{
  "intermediate_size": 768,
  "positions": "learned",
  "bias": "all",
  "beta2": 0.95,
  "decay_shape": "linear"
}
Each number is 500 + 50 x the weight over its row's rms, rounded and kept within 0 to 999. Layers, rows and columns count from 0. Numbers have three digits each. The size before them is the row's rms in percent of the matrix's.

# layer 4 MLP down (transposed), 768x192, rms 0.22, rows 131-224, columns 144-191
092:496525431470583434452481516485504436458490491549496380527484596527465475489502544514504540478556552479528492478516470590404485530637468399402554
102:472464498460518477587527549478602463496541515449511517468483466494547467456543515392516542495548483510491459488509601514510588482451559432519388
103:487563445462561550424517464557525517435524533527467399499536523479473488546599483470534500480492441499461444522517532491498564514535490515480438
115:511507494454449529521580423486545507526395480510544507443519502400486514513462530574554537581493496518490483523445440597458476526492412523532547
098:447528513533528464517468506514455469409461447522485518465585492508488409584618607497514564495461538479481548527443523504643483528555543486462505
105:472511615550416416520516502463469485541517483554507462448488415473477535571460499455524583526508470544498449498535429427584439535488595406547553
090:505502552542485471492458428568449425553551475542403452490554442580436439462442572527443522512494495536558490509435486528507521434545581444555607
106:534581488516408457549416583452485528483491422443520526547602428469509489539478403502430549508598456498493466486551466418524505519496553532512495
087:471587417540421483490448500498560574533461503488484442477445509643514498547483546554482543474440470504450483475530494568474505496557569505471583
102:479527447473454476559521558493447457498456529482490514567506522500472488486573453437595488517579469555531485548458509499456433481561525523537479
105:530554456522574546348499531431539513453515563434493568476456560487486421572516460509445566445524562523526527558514475577482557465570514471494432
099:528442520468477499522511495481505448498486593426495495509548587465548645505456558529462544456464454471576459495521428474569368448527511565549423
089:415474487433448517464526555571491489469471434478516546607583500527522367499431526518546538555521535484533557530376485486489566481445456478482471
100:547590499459496439520549455520517574488592543493466505502523512545514411527511541458578508431540602504519431516449503503448533553510554556507475
092:475544481520558544493468539400541529474513557549427565434494486547420504456430471557530507481510487576479503437457591397478494604429466485576546
111:547554472458568450451595510516528514573470495511470588542456581484436483424622476493545525612416424517432510541497454579510564454577523481496471
099:483493440519525483528508491454561450493453529524527490539612494478492560534539526517461510570553501520527578470558611549500586389451543511481489
100:514446502550489463541504500551407507478471572453453404509459477528467556498475558407568480475393516431485567553506504516449473509457519499490529
086:473442522511404521436579599454540462489487518455537450594610453620378471506538464531480451490547593473493437468420493457518464570505506521528494
103:542502520501495528473482469485426478535525518521562570523587458417561496435481509488497504461559454547532474530542582561550515532449369649444532
099:466500449449415580484469515364450510491488411474515483423565485567502575361531455484429552428477477610508501539530512470455528425470507528552402
098:549494421470578497475500435501429496482568492520396519541466438452452572435530526583523516485471517542417555463543471475520460469532504407526587
095:497390485490446476516464530444582536432481459407475451513546595507476432525532446525505592564501516522521456459532515476476527499506575435493496
088:498476481542417470471504520570464373492572486399585399536485536453390445490457496468476527569536411515547563458482474512492535490528472474492454
103:558454478481514444527446448404509545524505540395539524477537484455459581487551560481559465552513471540470457536472564458544544522456548500512502
104:560550499480601590521468517517475496585425522595572499500508574472582582525495566409495528534482546587564464446431550483455560507517608459510489
094:439496563461527492483519520595554526486600540540438484492546489470549489424540526487538467417463532518577490498572440535388565488506488491532414
100:468474455525527519437477447624508531388462466497541507460482540575549456536551544516539464542521421582475497430514491467506611470508471509477432
091:530503421474488410499482393528497428450526393486604541472474427487533569427477483456428547450512439600455506499513505463553481510538522435463514
103:478513481424560483470534473474525541432562499462536424498540535595571583532491493515498573455502518468528518523533459504448495461492448549451452
118:468540505465427556519452439546530490533453394534457504495590553523538445457532495542476456451487559544467490478515398488573408526521495537540480
101:425484399445591518472498448622515430440523405487482470561442590486559516531507524520549494539532480481574515474483522552591511557393524492483432
108:416440418590527555570480547493599353485562561493540590508573537553499569611511421373470451511552441508526446441525527456464503536543510507458510
089:558562535543426571520474535507438606537495419502440617462476441550449493522462552550510368563482463456560455482533500567523517391558577589516493
110:477469594455636504455423457473436513562452502494441545438513393571481518527514561552472491506476465588474530535536470589562427455523483566457508
096:449523465533444573473524462487536472512471569580463603470499503515533537427514493507505468496501456489503503474512549522369444456438595535473483
101:555481476480570464594618493396488467487526466514571508413568546485450451507403385421561540424516437532523468513515484448493453465550538449454495
085:398469476522512538474419517438570551449471575479470528466455472450499514521559489567464552464534427545543473508473446652470460516414547518559621
083:485506442473536518501423411415438472475536409484544461512419556475486525451450490473537419504443443450517489494531584593612542563492490488539503
086:538590516467541462535449508484537526425529486516469498466575423485515553450470499520527553402529425465393493490507592459491542517517528464530516
088:621421534477491594550508469465502417486485584553528535429456551503477464425485523518556518527478469508565526471525425562447469475455492445468598
092:498484494434611538538544478550571512541509539481505556438538539459611394575513627509494560448445480505437503573584481594533493525467454502546510
104:546470402519555537431471503529567513615513479512442566423515453460507462535526475504457472532464560564505418483468478555424418479514521475525543
093:468532562513526409536498479554473449459519436486430495513444530412517530504394523509504512516464422486476503500560481497503474451429422464512485
099:479506455517533509525475531429426410420491450492475521448503502474502557439530485465538538489558482488457468507515473386491457529458385507478454
104:461472411454497487429576476384467552535488461529458404499427479517454598477493526517524575460533563519459388461542450398461538454525485525520478
077:480522464509436541448454562485501511483445485510451467516562421482499527573586472420501422512500379497463420458462561454585525580417458491514369
096:528529525508384467568465453482577451589477513479511497522506494557561507587508549575482526505459591512421494571445591438508480504527476587422434
102:462450449583581476437484499433448471527555459513431490493494422453473466393473485567540540481504565598393468533394535555635522486461505552517447
102:458609468528527506576544495540528511507441445529537528550464457518445501502504499487480506551539579567552576445543510481502508446544421620534507
099:574467458560535462506503593468447558385544488468513511488471439511449547447597468509470521422565447507491417432594461448460529443451526491529567
085:544407572542458496509419479544504420525499501567493496511520475432481532569500517511535551496432648614545603547478476531493504466503517558435475
100:455515529501556551501494420500474502503585484426453502561505492480564570554475474422513486482439499454479460449562508601538496452505507404454561
090:547438409549619532434480527531413465465460522571481437583546566498521511565546356447503561525498481502498425470367436428543579545540396516483453
114:443492497433577526434531455592472567484542532463564458500533494446487411539480577482471547493479509541550498449596428490536480576515526516492462
095:554439512478471472433551487440501437546531414515497507477521496515513541460373441454471479539520446457425553458392493449500488509561513506514521
096:460519481452529555425445553548476519407519527375434475519443475504409402508545496614520587500527607498547422460456535426533496540497592554374493
132:579550572504514454520474441462542545576441526579415521485512448477563578544480519511389560456520430507481565561459562531315557512543524434604536
102:424496535535522469571547548533484535534490495442445456530490575422497544435553490463375453479584369496507508478510513493510549436562499529447526
082:536522448509509488547377520560446533409474565564405405475479442550548393431443508551561455504428419466477447498496455545500498457518576394500529
106:506462453408542490470448400535501511452542597465478452557496562454567390414396612617489532505448514523478507480570529507559447526503567498534467
099:521509537520580528464441513453538528628541468485489513430528514497552537423533586506452594470429476480477481590507549427615446540446531438512506
107:506543482434463472413552522400524496534454515497492508566565424575512536534458428486550545487487502507530425450543476497568475540535581435397534
097:477551507448495550417499480495488435486462446507476538617457575442424453485497464433500448514506478478486437486521529493495514449526437560508486
098:593576471427482539415454467591385562435440443443449519499409538451517529559489504546541595401471534486447446428532468482452554446402525470380474
098:540574503544547491472421508473568399464464509438473567494496504457439597483540547567579503534476507515431540490431489484498504517462449517468426
118:482581461583434562330561547519501444538490505606526447539568549519502469460506480462410486453630511542579477447485577457468499489479367472444468
108:589534535488425552488495504528484595525446454531520552452506462486624553459519466481545534511461448461447465547450562593491527489541438557479392
084:531504396472454473436513570492500524494503384421514438544480481401375610499471503568508516546556569528549548555504525485530439522534504486476434
099:605521530530519479539519516584595500426625502579493527540522506501383536561424509495466543496456563484553471520461470471521537448420573388536440
099:488513500472571518467479632492538398514457500526475476453441470472534484498498519445488464463447519468556511460508507415477512531476490501481362
091:543517473516468529488488469532487542437553542455565459531492427479478524473480486543521471577450535424489460518510367488501472475509553531442442
092:473464553495552561469489491473423511447445567507471437495512467459484473516539414457462455509563502549495416489533489346408523559500485514537436
115:435439454461532517457462513537418462427439469580565592516521510540545433516540461503468427541483597540494561490483503557534478533502559506485544
107:522505544557516427479469510579617436546486450548467499484440576516591390533507452508471398488576424460512475523537418430518417455527482523418498
095:466553545404442477508579559505586461502474539527538505490487572566393643498543541465467572510520462471459544527547441565533579480484523490566484
066:482516578491560477470495514454542534490474602516482514351495489586537512476497468547452526378524459483502506542458570549506526499438495492574559
105:493513476422525452492591486466518555454521461586528439595548461431425458497492505463560529433496583495502500490474545492571506446461467595452450
093:518530525528487457406479502466486572439418490490518422500489478335573550564515508521458472507538531514524538558544487527552416519468503504438446
107:494512508466544446472540531518476465515511447479447559585602447539491483489480453526522452524498582613440548479553495421574535537467445489592516
090:484597510419497485583405485544581487571488457503489446588577444518560513482457572515435521475509510523478565521577513538421529469526516603480530
097:384422517398511522526494463439491518434510556533511500550562454522441491444527480486519515529548464474508521546543588534503529573479583481482516
099:367532514568479571538511527498536570453462522539481531447568357527545510484500456602504523443567516483476586522430513510509506488535575455445522
086:483487585513439584470554495563429535480455554490596506469571522590432560430411495538448510450453567471589464608490507502422454497460509478468463
090:539469563488465497389519468543499469417466561490520496498499528506438516605598457535482527536438478533464490584458473428513570546551559539494478
106:510565462458428475457514470613491444510449600492442491513512575510529431495460617509489587565416530511496504451542458652564452488493565455455583
102:494583518547450449539547585501426546488461493537542519470510454453489476498513467527533529538554464507506501552399582545444520537559455525490521
092:595544539572491450452457486574557448542518500503489448488470508490492464554490554457512500403452512432487558554385525504493488530520466597540501
102:507590530446438503467535453455492533444503560531414462489446540498482596336488436462435435424477520489614539471585508506412483408429551497547478
105:469491504520513509549452455417621554506542580499506584448466483493492571506464501467443361522432529438559583539500491539487531483572574524507540
081:550526503487481508413518525512427508534584503501507418541490498456480474526555460525527468539535531581550483443478498535545556486512580437459432
096:467598507429543491496472526508516519505398539520483509528388478582461555505562513474364498549417536448400467508521511512449593583480504440422533
099:476487500498558464507518489517620444570498439493476513449548516475511532552559586498494505497493516569407519497519525441561480522494497548516425
095:455482447543532537503437525380483510495432471534542571415502492521626508464456529452455464579445490451490397460520522545391427524463554521601495
# layer 4 MLP gate, 768x192, rms 0.236, rows 132-225, columns 144-191
104:444466541474366512538449447540484458507512430435505506434525544557591549419435510573466512442425508408522550432460571529372629465476395483477576
104:471520490593548511615519507560605534499486400580504516566433520467381491464508521594481438498475513476427481527489479492477451453502514558559598
102:515503519463479592504465346452486466594480503486530491543466567486541485483576526522451455442471529506502519498507533561490548589394501466537421
097:486532463478538471461497494536561480427459517519452431533427530587520485518493491468527443472571562495569541496545569518460470600462444481518545
093:510435451518486540452498478488472451532544471482369521518499448519484587557473418572444430494487548395600490574553540469420419585482487453507374
094:515561431557485463590455520491439520359487498584470484580427520445639638478562501545534477481586455472505433486478516530443478432424569487480491
096:466504510501506457546430511550463504475515515436570545503526579533557526446523448532438509506531571517440512520497410402573585457572557508518458
083:468490574549556564420520491540612506424398427560486520439538513544436537400444534425556445431509481514397493420370564520457446503501480432498544
103:491495531546598443460559526542481488489572508503596504473491465473441466537367490546471515533541485499489500456526431515468524517608561450523553
100:463514441545510536436547484457517537449580615539540512548578527455449488483450548465515493474487506458496562579432458470478521537602500508566514
100:526532495611504533447483462544456570413573591520537518468489440398523534473464569542521465543474484419555444394447468542414405485532510582499467
084:480507510456481520513528523406441514453556413486526488503496461546449500428451427489506576509535546447492554602523453596518456494547591475408503
093:488462484510560515575457492528506528600468549479541504500551504498461508450469472480467432578433466453536480582539498533398548511585540450612532
104:523541559408489451579441524535417442521485462463443357525475509487503420486523465466563444505456424491476501579548524544466533511493560436593546
098:375484453501447522555479400548559534502447455498541470447511504521533514468393523599435568494529532439541444525463492588526522501572570463517476
102:443527522498522503409505549444469523586492482616552466524564526568553487490509525500537498472476497472577428452596517527347502483490495469539450
103:525506572527483558538547481370494472425524528528560513492503367499552548526496568490505451496488570430528580569550474461416480463480426538527400
090:462564493518446429538562416544486437556555461529542545477579517555435485548417432432460508371608601524488478564441401455551578552550495598472491
104:539535542518495582478465417460518527505501465452463455524513460577543498457454524516507517536542488524533460481480504534553535539538433431522526
101:472489468513502508440520555527591504580464535481486384543548521490529490418537587495571495499524582559478500570530432566396521510499423499445570
105:489529507501525446536487450457524487457493446502464520497507609503534525480502530516624402612477550431554463507519651444416533403470464505500443
087:469472556413520484506458566467624510527515516513532539506499436510455543512454461498475526498532483448539528540472527513480418524522500493489594
096:485516541553490538408503540511501561446400428520461496522414606515483514507561481562466495490431507565496535532538499574398519527416487516517515
093:506528496511580379458430464495508400514558535473465566587495527475542528569563428478602475532510493470502591575542469451514496481592476380469513
106:551586532518553520505478479545506517464489504529493480580435491482516497466506552432491509436514503476511599445509485484446484456581544484536515
086:487521422489512491564543473485552559548379455437513490585516481496556525426469464447481566432515438591438514507558541535515436500544464531549353
101:483412556576502471568503479480494532591555428556483454465501533519500499561469392418608562489508474524455506468434417504494426541483498495507482
085:429510490453450521441462486368478587538516473539523505637397617500435393385337442539476529511502536386453536460509532442434532453505520506463474
099:585520500484577442548493510592531486490497515560473520455561501485591462474495530437553521503434562609495509482446468546503462413490410548455447
103:458480521447472517506415505533451527513516440531483514541586426501497473447623518445513520502519568450548561501656513493564474504455514439508436
083:485534554515534463474449510554462429471437548569529525523474498470460420555415486547450437457421572472524494449498506569456469587483562541442524
097:562536554435466522552459509514482485590497436489410461516499556520525497512507465492438377540461506553597483548485427535610438522516533496551427
091:442558546508509497554439488525464532431556479474501441517526499557412490446528502576474424469535478478480586426572489489528339541485528528504449
088:584537483439497481463507536560546585450447448611557478506463520612435475494537499661532464399586390490430530459556456520537514505527523575459551
092:535558512476484498507452559576570482470491468617425414554488520554524482493447470446467391451499502553494509470554432480540575466471398482531566
106:515409474483511506518544502405519435493441476677409539553495495492492540513429554507522470460472491486574493509616468411507484424470479544499463
084:469491433404499370492525514467578492511600435568465455513542571424500475424493495551503400454519588546350562531546546455563543552504489465552399
089:454450445478597519518609466544573487583461452498458537576420455525569628517508515432506484468493468448440604415500539537544525479491473521484484
091:465570366601525485528527525513558493579513432401573531496429496463516562539524621472516468558452479512498516513491533587574408529458429533429369
089:504544505524535568369491496516434552444570412444543439530584562526454428527495570422552508379533541530413563473529438460481535497557475507513494
083:477490542488591514595536414425546479419540565590508450522579513541521450532467521486444487459486510462569534569505492512388567529452536540544564
100:370409503458505403568413434506616495504434555594460419473544487496474502464564468430617407537567487478461600506459458535438501471550519494510514
095:473484472525453414438561456509509526484512452479463491572480576500437435520519527503592543460432538610569566406509462506436517495455445577565484
104:492532495492547576532511511526538579547490482479447496477495499490597597503521516490440463481534473520471499494537399552469552512614364614565471
107:517504461558582543519458502575515457473488529559451472416534509447595515481451490507568512465552559506506477598506443475482514565456487433423552
084:417565486571448531439514545521496533442526546486516425527506463554447552461461550484597409581558612529497553524430526488466561503516541574476612
099:525561517568543512586476527463414561419400391428502503549508508500488538473463476548502505474498466516535445451494552608503513489594569514404563
091:440545430570504512426536431476556454433537429468535514569519487552485483474498563502466504419477553555460520494528554535523567572470450553489501
103:546579503470556466522507581530438534474491432437514532494431474479438587573546553384505574407622480475475471574486466501527565514459508473496547
091:524528504487498501492508475511470455466431397507421451546459580393525426463469516508577491566482548559544434481392512445427470486500567533468424
087:515517507549511475465489444469486518532564503457468472500524576523565597519433501534561514505441518543555565475529483457554389657492546553566449
103:526571481458436553573403575469436537520523546469452463490595358517480558426396437543527473486451442523582602533576517522413470440529494449489459
088:507537466476520418488476493550457397456458486473417418524653492459535518457386528510530490501503480492506528546546500472581438554505563530438413
090:474513493462562539528498456488588536522374471546422458555538492489438482564502516471493408417451579517447496462448507447374515480508530534434494
088:434489490569458446433443491522497605513406498533569468514506534546522539459612585460588552595448517480555434387563527530504447528473434498496522
104:475440409581530551448460542546603550449552504430432511491530527561538421532501497480456509482500559453455537490444454510494495532435509560476576
083:470432517483524486474514561501511503486537538461507507522469416546485597406514546501409450517435493446506588497459540500514498417593519522447501
104:505528485540453492476476556540605507511479420439594517535465461533514448401405525506514540486464382524492497466542395449492501502527534447438514
092:426606496424526495532585537449448483551548468457427410521479529616529471566511531535485461476522511497477506479468465441435494565538488546450486
095:614499496596539466385475475529475475547555519533515489423535466543465461493458541437439494436497527525522475504553482550427474494543517462497421
108:490550610488530518604569449512515544624463503505495483568491548502569502447485489500538406545429567443496448504565534482499462561585479504517495
094:422517545446483572528518573464384510561478511543477539506476484511470452511582566588442512563478545479522529544506468540540498388575541520529536
099:475487439493501527525516580539494456554517514485454450500490536541514481538533456605541554449478538477535598467492454510505525544421488470553449
089:523599465550456426524499522483501507405538431496420529587445534433548546484546605410561476492469431572538502491601478481522492447549542467454559
092:476491484464537488541494528519436535523494472413555435363524509494459518603466558485456507450477462476526454529573552436577440541464597394454507
102:509524530444604644495430521482555556536414455564508502511482461498533525476574553472560418575521431490502509490481591488442463496396477526543484
092:600544562485554470471483414466463527443480420440474553479412563439552398490496453452448580365569457400512478578444457466539568540547436520490521
080:551523540411555508511437595585494547548480524382460599477522562456501431492505535536471462496463480558545443488516483560464410512521445456557382
100:544477457519492510429513463495434433457531490468408455530481501533437526577471546574519490573470453484454591508456503552453495550529564506480505
107:497538494495490504561513488537503583453452497487428471496550529453519475527504478516359482506506483433463440446551546487476499496437475533508496
089:416450553472601585501563538501558536511490438509509536486516609481557553504458448443499494499514483441451478515515574515501461456506447491493541
119:494508535551428405588490429474441462514490478463547539490418541564412466442497517545524568546361543450516527439456508539565477469538515442447617
102:576432485529494540554448459494413429491503587477572477502470575571572471538453455485482473537495492592566464522491521539564541501423480455506524
094:407629469500361508605462471593483468521500392439525545538546451534464568503600519449472511464595420445483452534488550414449531408507461470606500
092:448579531529544526504485484433499341508580512514569463506497439448421517371486546506535504496494555496483589528583582497573464424560449454575420
077:564547553476477491571460557432466513404433491550487395498569478486478450513469471545510420465441502502598546392507586526442426429529538369471492
109:461419485533502513510460562582506498526596442537525465460430412554591541521506532401476480581446507513452536432486519460490420508488411508606525
089:463462448449509438620490491509510387520639457505555460472507542568496529453473462457624475431515488474491501564551496404477492467439402434472464
110:542440460478500559490426505493590484535600411440452541511501447499552511591423580485544451472451447527453482515504488478385473527462542511551517
094:482503475534482491565462492565478507537497549414415479453463516590568523502489466515513492523450531554535524441571482472483561480554516574487575
096:458518445529544468558511530572561529583490521449471530476441492568451516471459558470521387455492535528523526452624444550527454496485469535566481
098:466446605572534539406531572485544488427405496466533516567400516595540488493425519483588549452383557478556600538490492529465486574552540572561463
090:431437554507486513538493485489452490509532435519556489530596575433506436472499557521454486469517449490533463504446527569409559505503513558607551
070:543426442391473514513480495495524519467560525512506499453380641542551569476567536540526489508543517464454550518461539488553384535510449463526518
115:455455517512496448547512531573542503509461441531440453386512528486526486504476529507503535446499559440490412425565539448545487513547588492501515
094:533551529485528431407435452459500411528443541456563454547521546537597525543567540536505491541442601551542496452549517392441500567553450528539560
094:519577563564514466542514499515522540651491427449401474489563536575480542554519527476548594436542522592456514442485497530503530558521468490473566
118:562510518516537433455532454391468479425450559459532524532548494523489451483527465584486503559506498429395477434544515531532509493497497459516502
110:450506406446465412444522542505566473504529422490464498497477519536564471538628491509446455460425549453405493389520535477503482536486469493512457
096:444569463493508454477514406453511512456552528542445494449564576526567539479468471484478417482577496531405432539406470491466499479516546501573476
093:521550562445505506487515633544593436390478523465497434481410492548459499515484641542505483514557557542466471448494462417499594550450483532515524
114:503503486416518490516535528453561402469503417393418535441474497522593468508509508531500501470510492513434482517573404576517526514460514579537492
104:531502548569538437430414521493452473401516502474449505381491484453564536504458566512505516491466493440454459603579445535503387484456565584545460
078:489544502478473466572461448478556574475576472508529572521583541481649483588483536461517485459454526466586574640477615471457507470419515523584422
# layer 4 MLP up, 768x192, rms 0.245, rows 132-225, columns 144-191
109:452456473497509547404526556488496452466460370481512527418621564548463541460522473578530474515510416468544625441451507466519535458447505490464567
106:499422412545534550555492493513497397605446452426588511485540488476605584536525576589495512449466592485497449514491478458412460476484498487539481
107:400467411427540511484490509546518548442536595494499590499583544512508614597379485511482447484496507459479481433415504562514520461478572494558427
101:588507431498565495488447594501553457490484535550530429486461529487493554500492475531580492541533516465454453519534403577565487544455566417558399
093:472504507457423511585525526535472410489554534408442422505478475430521530500537427425457539424453467437505419551575450410491485548463446521486564
105:483442507464483535440504528588482419561479503497507453399509484515473495540498466445486457497452471452461493537551437499540559613447450526514458
097:507505585445474474478521497430505468482493478417515609509508577486558579519535471522497404440438493542546554526536502520432422575552499479488439
084:477506454566488424565561540488519450602583477531546478521497531548582496488519430471530498576487528486505424565481453547572552608458434491517439
096:540491527476445504559505502482517519516431485537451429489587461448432464527503405548540453515445479420576534513452589498443449526572501444388649
091:466544443491560427410546545489548496406556480565476479619422624468566501447487568528569502425547539371478515469509532574373582474519480506400397
100:487430512556484532386582428492573503523483461542519473458551572533489490473560410504455497575468600500513486529559436532571378494476450519630545
100:608490678587525469541432481441448545409487490533533505504465498604422589477502466444485594475515442568560506503564455456588543484531532600489536
099:484539474550528507458406495477498557522504493403522563410445392365440481397548582473547422527545437558528485514473406491554577579582531494568450
100:457514533477492539511539598658450420497450425443512498451495444608553474471494547618489551534540510502528508535523485417504476400588534552502583
114:496509529522594501429477595525416482538508563505509556495514471540393391554537500506411527522426582485399473439554455511524455482542523476444558
099:592519489534480434586496503541498611436523464504534450499603488514537537527395479498528469511529514538488533444489602418443446460589433458444561
101:501589548488569501399397500557554516568521590499541506428568529499354510458574448529587472508472509392532519411567389524502601456495575463590381
093:491482481498487433551484433339563485488455513477411547478482432468480382533560560563466424501523586556473538409559499563593443541396474497549527
103:563569547496492417464449475536438512562562581495515529494570516513518550469531459482436481429398519530534462512529465461517504632477559468508512
098:525474452513488546482490593514539522571498516508549447516459552407476375472543431535453450467564406452520482478501460503540437502511603452465485
106:543661407507544438515581423484484499484557420448469474583492471482625436527517509530507600451640503527487546510501506485528424477465558556511555
091:450517442613544553456534497534447548574449496554490516515468525456612468556471421400440477566497458499482445529480500528482468527552513601584493
090:517519474421542447434504479512520458442433462515462504502384482569524507480443484475450491503458533407535507559537462407434471512564488448536544
092:458562451471549576420568392459443518555567488539485461521520534396477438493503517502519485525458407490495539517442465491462538492471567501468531
107:397410454507490554427544555539584555476486579553443473525532527519468485433474508496479525531507443529472416539501458516479530572478468474465457
101:575486530592439434506529489514608518544565394441515490530503606464476552506477465468491459537450555442486436529526380569559452498550537492475448
103:566521539480517432395433503468448476459409572479544505451499541578410513415511572429450521531521537569436509504471508480499568474462474469546478
089:443526463562546566486546545462501572545486570491462520540514530521461473486468492552551411535454521390550522439586560582420508481507496536452507
103:493582485479511381538496493511550556438524415552460485460549481448463503445488469518526528552595511453515537537551497512432441433500443446485444
111:479497503493466540422445587491439488521537505486465538518542470539442541504496415555513504493394504411507430532489445513361494509563517477426494
095:468436490459514526473525542484529451443545502502551479619514483563517480440479488553454464511440515406416515428447523504490618428479512513518433
114:526488492446505523516491466513497487458496441438447523483524459513498551475606474498546566469507480454482596525457495609581554520482511389550486
089:514521522489471570441390496569511524512623489535517574510516413507556500547467485459538476521471496466498515495371472499539569512517413444513524
122:515458583502485463372373515501454525541442517541479561478481498580485466438524474571505499588537477532473518494537612530551467484479513430488587
092:562478555508484505495602488574545413622490429557479558533440599572403438517541476471481594504441435551532442428470505468524502437525610410549480
088:483485556516560468538490488488488527562511525565457459524548609400461472447420563457562425631570440567515499410558401603528547489494503456486511
086:477484537564545531503453560466532537508578438498572522457544426474513464542580489495508478492525544436547518569517466439493546491554502486513500
095:443489481504446436490548478438506446471426491555543381414509500458505442536486373568502552538538478477504537581559599503451486416518430541574456
086:542512528438438411472501535523493586475486640456500465548594450532514477490517443482556581410439423508475544539473552559472476432507454454423515
100:464503556595522452474537573500440512484613424495446408563495521552484487478468469525437612465449520554441429533521576521481489443466484525467428
090:531495476507410561454386557561531559581431486501530501425448504479470579494537608478520474451493466409528492423461504439568450526553545488502455
109:467452469460488499489505521578550520458454483566455431480470474575419597487505514500496412440662489527475549407475466463501499535490492482573576
086:468544461525563519507508482471441613586512504528486525522568546549502553393475586464508464509482481537456436415509503528615459452498463556543378
100:533568555575446525529501452588599566531538464501493557524436514521471555473574482452469511501545560530456492530429466529616506426616451525587534
109:412489439558465520550566585514426521518582518449529495484624486515410480502436460482470499465588508553524559483417566508520485528421417457538548
085:522414547475466421511535485458471517546522476500452423436446564557571585582524536653471477527537527453512457475405544497545549495470520568452514
097:627412510550479481524536570511465505437543521506526361432489486481544497545514439461533481506449520380444480465455468519489565502459504544434435
101:572491487437528500623512477603465520488531581500447481526532540511386534491451486535492522546423457460535530466560398475478474509523532506419522
096:538477469468478571528456491524573528561526429483507485500444444522486474526504509402509494456476563558445590519612437544554527557494542469523558
095:452454530510502589429485532611657355589436492523475504536421499456522447499510487518547492527468538501672494484459502486412521403497501493504508
096:418573431515515506501583487554529487444507484551527548512493466424489478431491509468513468445594418396457445475557532415514557440440518438511444
103:568606442587505406502413578516506456470503606492586434430416461488510556504512498521570481454500444544526610452360568473501520472409539473530513
094:526566502482475381428446497447496531441498569498537515400535472502513452575488483542511440420559486485518520517501558463568437518529526502539509
100:553546470481568552394578408511545468565419394538397426536558544448518464526518486556451482483541482606435525475481475524465511528568544603468406
090:565493479512520501483592553524439444478542547511420426549523450511404470560458441539413517494509390523480553479469390487550493489462550500485509
095:449533512496507543467510469493491581432585495511528544488451576518458430540487573587468461498474551380414504513492499515475431539500505529512442
093:447565503451467466489460543388519534507474544525522447370472524461502394506485398466566466404480553615511453543530407513476582466463572455500514
100:527410528510419534519455560478494454452546427497420431489393540514566494415585536539512536513464487560450486588556502459547455553393476535478561
092:644527461474458451449480460506485476504568469572547478447554437494623496568515494512461451432471569582488484490537545479489517490500505554539552
102:527515567428469507424416527497451524506563389486450465443482490534544580491507573503509426457408459406490504525407462430437603497547504502633448
111:530497563459456575554495376541532452467496507507485531493405571446587383525489562457518418526462559457569438583461621488440531533620455504433456
096:510542455511536485487451575473457422523425607538563532501521430478486460489526381496527524565455455528556554503455458507454483508521462468598505
099:521443565573441495509419517461498459497532447401531537521553483555395482489540502497492521455418443553429537550485402478508468456509513464497495
096:419534466431495495664416385486421491454495462519483473557488616424571562520478502520553486520485508485501592501501511507451488419506439474542484
099:453448507537441556497483515594514530520493551534562490539487438480462438478467521485548404545530492519527580483495394641481525496473415587485441
106:530393387385579533501480482439464466546452528482531425525397560486564450499418513480493502554546537512464540596544458501389587489471516536425465
094:523513509445566533488485495504469480483545465547556468548524527410416451540425548450510429461451530593498522450546446420499534566538639545522496
094:454502436466476483541487488528507453537495448394443516472570499487535553495447440646398505465469498467512497557620476423510520497419441558481431
103:510496463502544484468574517427460483550439493445484471510383486467506522538399521531521531559473508558503475522508478511479460472492552512471473
093:471527495529534482573486440536410489547522464488442504525625452448540534445435490505414494478538401530490521622543478541471510428456521484470542
091:517446556544546504446462440512578414489579439537484498480439485459500487478521509581457501468538580478545532582452541521512657467585526482459434
110:532552477489417481498477469500513510478475447474523613470506518573517523509526587543496519444483459513405551519407523617530549407522497429490662
114:473470508467532489577496560521489407453538553575402464393524535563518533544453418422455578501484506502488536536481422475484612426465468487578457
108:445496490527500392500607553472495466511489486578505473529544415534524529504496510602503510487558568498399530580453483487480510513424479533438523
093:516538563518593475481479465622593451454510576530511542519499373537497446449559569486496495565505598462519485487481584529542565524454493528488495
098:543591571490491508534532492473514522559452500435493501545490526469543508516430539528536559490500497533499457486469568587574590523443466514503507
095:518574512507439495486596493541548510607607468459430525615486520434466522534515535497451486382529511454565426429516497505512556503558491601436403
093:540546467504541490459544468601441612556493530421463384580559542518515504494436528530504525509480601507540526546461451582418461446474539497470471
108:463536512505480464419537489397553479450471548490538569457480543519550462455558452556474469471406464457491463501469505571484520586403463434546557
083:524543464602462460469469438511470559481536477602478557413488549540497462509488517591501515521535581509458496459489430526539491502442494521525530
089:485525464403557549549495518498517462526479539518541509478562484507587466460465580527569469554519464474569520517522534486382514557476481475544549
099:529514567520537548426589499427489484544459489491480532509531570508497392519504411445442479607411469484588469557570457494479517463483566565543476
090:509523481537571480529562488534443497522446505439471489487527557534530544521516589534416457527433471510599539506518461473493516498507500529422505
102:466543518525575532472429516461489497553529455448441461564608449484483514486487522462461432458513555448519453458578531542469579462536509458518520
111:489491432546435504503552523483582518478512516520510473473516493486505500436516526540553445525514598528538525519477542479500500476589428502487608
097:398460557524488491488469544466569516482478532447439531485548482515489440563507490553508520437499450496409412511510510527475476481519563473494525
093:595554513445554568470534495561515539517465459523485427504566551491524462522559440480395378552495430459544468501502521558437457565482480452488522
111:476529498464469668562495533471566449457494474522423494523416467457554471567609529493426457569565580565473610496465500515466472515441418508574404
099:440459448450511494510563512544557512486441502448505514488523458420545518566420562492498459502478442482556477455544562528542554580476540564439389
082:568451523489514579429532430562524527501510485493568432517501583520447467505507522440529487430586473507424494469518539514372530582550581501493482
097:505485567565491450587513492386474450509516432445584452497482566596489492603458547521585486503401554546505516500431567477494548501494517627474495
117:541513555450405551598477481498495544453411406456514548502448472484482587576522435448520525515512460524574491413557426537531493483466445478486522
096:495515514599469461546462436584574511471566467437541496572460444482387461502516451545470500523479481520530494478469569460507504601549452432434456
086:413537478502485493459554585542578506472535466500588507579524526500528446550546594548449454488448476477541468516460483460439468473492533489519479